From a checkpoint of a small transformer trained on Wikipedia.
Size: 4 heads of 64, 13.2M parameters.
Training: a variant of Adam for these matrices, 267M tokens.
Each number is 50 + 12 x the weight over its row's rms, rounded and kept within 0 to 99. Layers, rows and columns count from 0. The size before them is the row's rms in percent of the matrix's.

# gate: layer 12 MLP gate, 704x256, rms 0.0913, rows 120-126, columns 192-255
# up: layer 12 MLP up, 704x256, rms 0.0868, rows 120-126, columns 192-255
# down: layer 12 MLP down (transposed), 704x256, rms 0.0762, rows 120-126, columns 192-255
gate120 099:46 18 57 59 58 46 37 45 51 64 51 49 65 49 48 52 37 37 46 65 33 85 36 51 62 48 27 57 38 57 76 47 55 66 42 69 40 35 41 37 76 37 44 56 69 65 28 61 49 44 42 52 53 47 71 38 66 42 48 56 45 39 39 64
up120 097:61 48 48 47 42 48 84 41 51 77 58 79 31 57 40 38 55 43 52 35 63 22 45 45 58 41 71 34 60 68 46 39 44 51 45 16 45 56 61 57 41 61 41 50 50 61 65 60 53 55 55 66 60 52 22 55 37 33 54 46 59 49 62 52
down120 096:64 24 46 49 62 61 33 49 54 48 75 49 60 49 51 49 52 34 55 62 37 45 52 55 73 23 31 54 66 70 34 56 65 65 43 31 40 30 55 52 53 40 40 55 41 69 49 51 73 59 31 39 70 78 51 34 31 35 72 50 50 52 45 50
gate121 095:48 62 36 58 52 52 59 52 47 49 67 42 56 68 19 66 51 56 62 19 44 56 55 39 73 48 75 36 29 50 60 53 43 51 57 56 41 38 53 38 69 29 58 67 50 44 51 44 38 65 56 43 48 44 53 39 67 45 50 23 79 39 53 58
up121 099:40 53 46 65 69 60 41 59 78 53 60 53 45 42 58 73 64 46 69 65 27 66 46 65 28 52 46 37 54 56 57 51 54 34 52 28 41 33 39 53 48 54 42 60 51 39 42 54 63 54 59 45 57 33 35 62 63 45 35 48 83 60 51 55
down121 098:45 56 43 33 67 60 56 54 44 58 37 74 44 48 37 73 47 50 58 52 38 37 53 39 35 69 52 73 69 45 53 48 75 44 48 68 61 46 52 50 62 55 25 58 58 56 35 50 65 32 43 62 61 50 38 42 32 66 52 71 60 51 53 64
gate122 100:46 31 53 40 46 36 43 62 41 78 44 33 50 53 39 46 53 39 36 54 47 52 31 58 43 53 64 52 35 39 59 55 47 55 57 50 49 44 46 30 51 66 62 55 53 48 44 55 58 72 46 62 33 71 38 44 33 54 40 52 70 76 62 46
up122 098:51 55 50 61 53 57 54 60 63 43 48 52 69 40 61 54 34 54 56 65 33 45 63 56 72 66 32 54 50 53 41 43 27 63 44 60 65 58 33 59 79 38 71 44 54 46 51 55 33 41 45 66 72 32 56 48 65 39 55 55 41 65 45 45
down122 100:45 12 70 45 39 41 79 49 37 42 29 30 47 54 48 57 36 32 64 58 54 70 36 53 63 45 61 59 45 81 71 30 73 45 39 66 50 56 33 49 67 56 53 43 45 56 53 68 58 66 50 51 52 54 24 38 66 44 51 50 29 83 38 46
gate123 102:38 28 48 54 46 42 69 77 40 75 56 51 46 43 52 58 61 43 63 67 48 41 69 74 52 29 44 43 77 57 48 46 46 81 44 47 48 48 71 50 60 57 35 39 44 63 60 47 46 43 56 60 44 60 55 59 62 65 54 34 72 50 43 60
up123 101:48 47 64 71 50 61 27 54 52 36 38 69 63 61 47 61 36 50 41 54 48 54 63 77 47 34 44 49 28 57 40 37 48 64 78 58 41 80 44 51 63 35 55 44 39 66 57 49 60 51 79 49 56 52 60 52 38 67 77 50 33 49 70 47
down123 101:46 60 63 50 44 39 45 54 49 52 57 40 56 45 42 27 60 41 49 32 30 36 46 52 68 61 55 48 47 59 29 40 34 65 51 46 51 60 44 44 40 35 64 60 55 29 68 61 60 62 61 50 39 54 55 54 62 49 43 44 54 50 33 49
gate124 096:51 58 37 62 69 55 52 66 66 46 79 39 59 53 63 43 31 48 42 35 64 56 65 62 75 49 35 48 45 41 57 43 35 48 60 37 25 56 41 46 58 57 71 51 50 49 57 49 52 36 43 62 61 54 66 27 52 23 65 48 40 55 53 49
up124 100:54 42 65 41 55 37 45 41 46 47 45 50 38 58 62 52 40 57 48 48 55 61 44 38 45 58 63 68 56 60 25 52 58 50 58 49 47 71 48 38 43 37 51 41 41 51 25 45 69 58 44 64 43 65 58 54 38 45 41 59 69 35 52 56
down124 100:48 21 71 50 57 46 59 66 50 66 61 63 78 52 66 57 59 54 48 41 43 24 25 56 74 60 41 59 29 47 46 32 47 37 55 47 36 55 50 44 45 46 76 45 50 43 43 65 45 56 57 60 39 46 42 66 51 20 62 46 66 38 56 36
gate125 102:63 70 42 64 48 63 55 47 52 49 72 49 33 45 41 77 56 63 58 47 34 44 55 69 57 67 58 52 29 72 66 48 46 51 55 47 32 45 42 51 11 61 59 57 70 59 46 52 58 49 65 37 32 42 46 67 34 51 50 30 53 56 71 39
up125 100:60 46 33 60 49 38 41 71 64 40 37 45 37 34 48 46 25 68 57 63 47 57 51 46 53 48 52 45 56 41 45 42 49 71 49 41 63 61 29 55 43 31 41 73 39 57 73 31 40 55 35 49 75 60 66 82 67 44 45 52 50 38 36 42
down125 100:44 44 44 32 39 26 61 31 57 61 35 64 38 41 65 46 68 26 44 70 40 55 52 54 43 58 33 51 47 51 60 34 71 54 43 36 40 56 33 52 40 40 63 59 33 41 52 61 54 64 37 63 42 46 38 44 47 42 42 44 27 54 54 41
gate126 092:47 50 49 59 51 33 52 33 40 57 35 75 44 52 46 52 55 37 40 48 32 69 29 46 63 46 38 49 55 41 59 36 47 37 44 57 62 62 72 75 43 51 51 47 55 61 61 61 53 60 37 63 52 48 52 65 53 49 59 33 31 64 82 44
up126 088:67 58 48 68 48 62 40 76 38 29 35 32 63 45 54 48 53 69 53 45 57 32 55 56 30 58 33 47 48 57 65 47 45 65 80 58 45 42 43 39 60 50 57 64 55 26 33 38 61 29 52 57 42 62 45 20 35 31 54 39 71 30 47 48
down126 091:48 67 23 63 36 57 27 44 41 31 52 28 53 51 42 74 62 51 21 28 33 70 56 68 65 61 43 27 45 45 57 49 48 51 61 29 45 61 54 50 61 68 44 55 47 64 41 47 70 21 62 50 52 40 63 36 53 46 63 28 77 18 64 55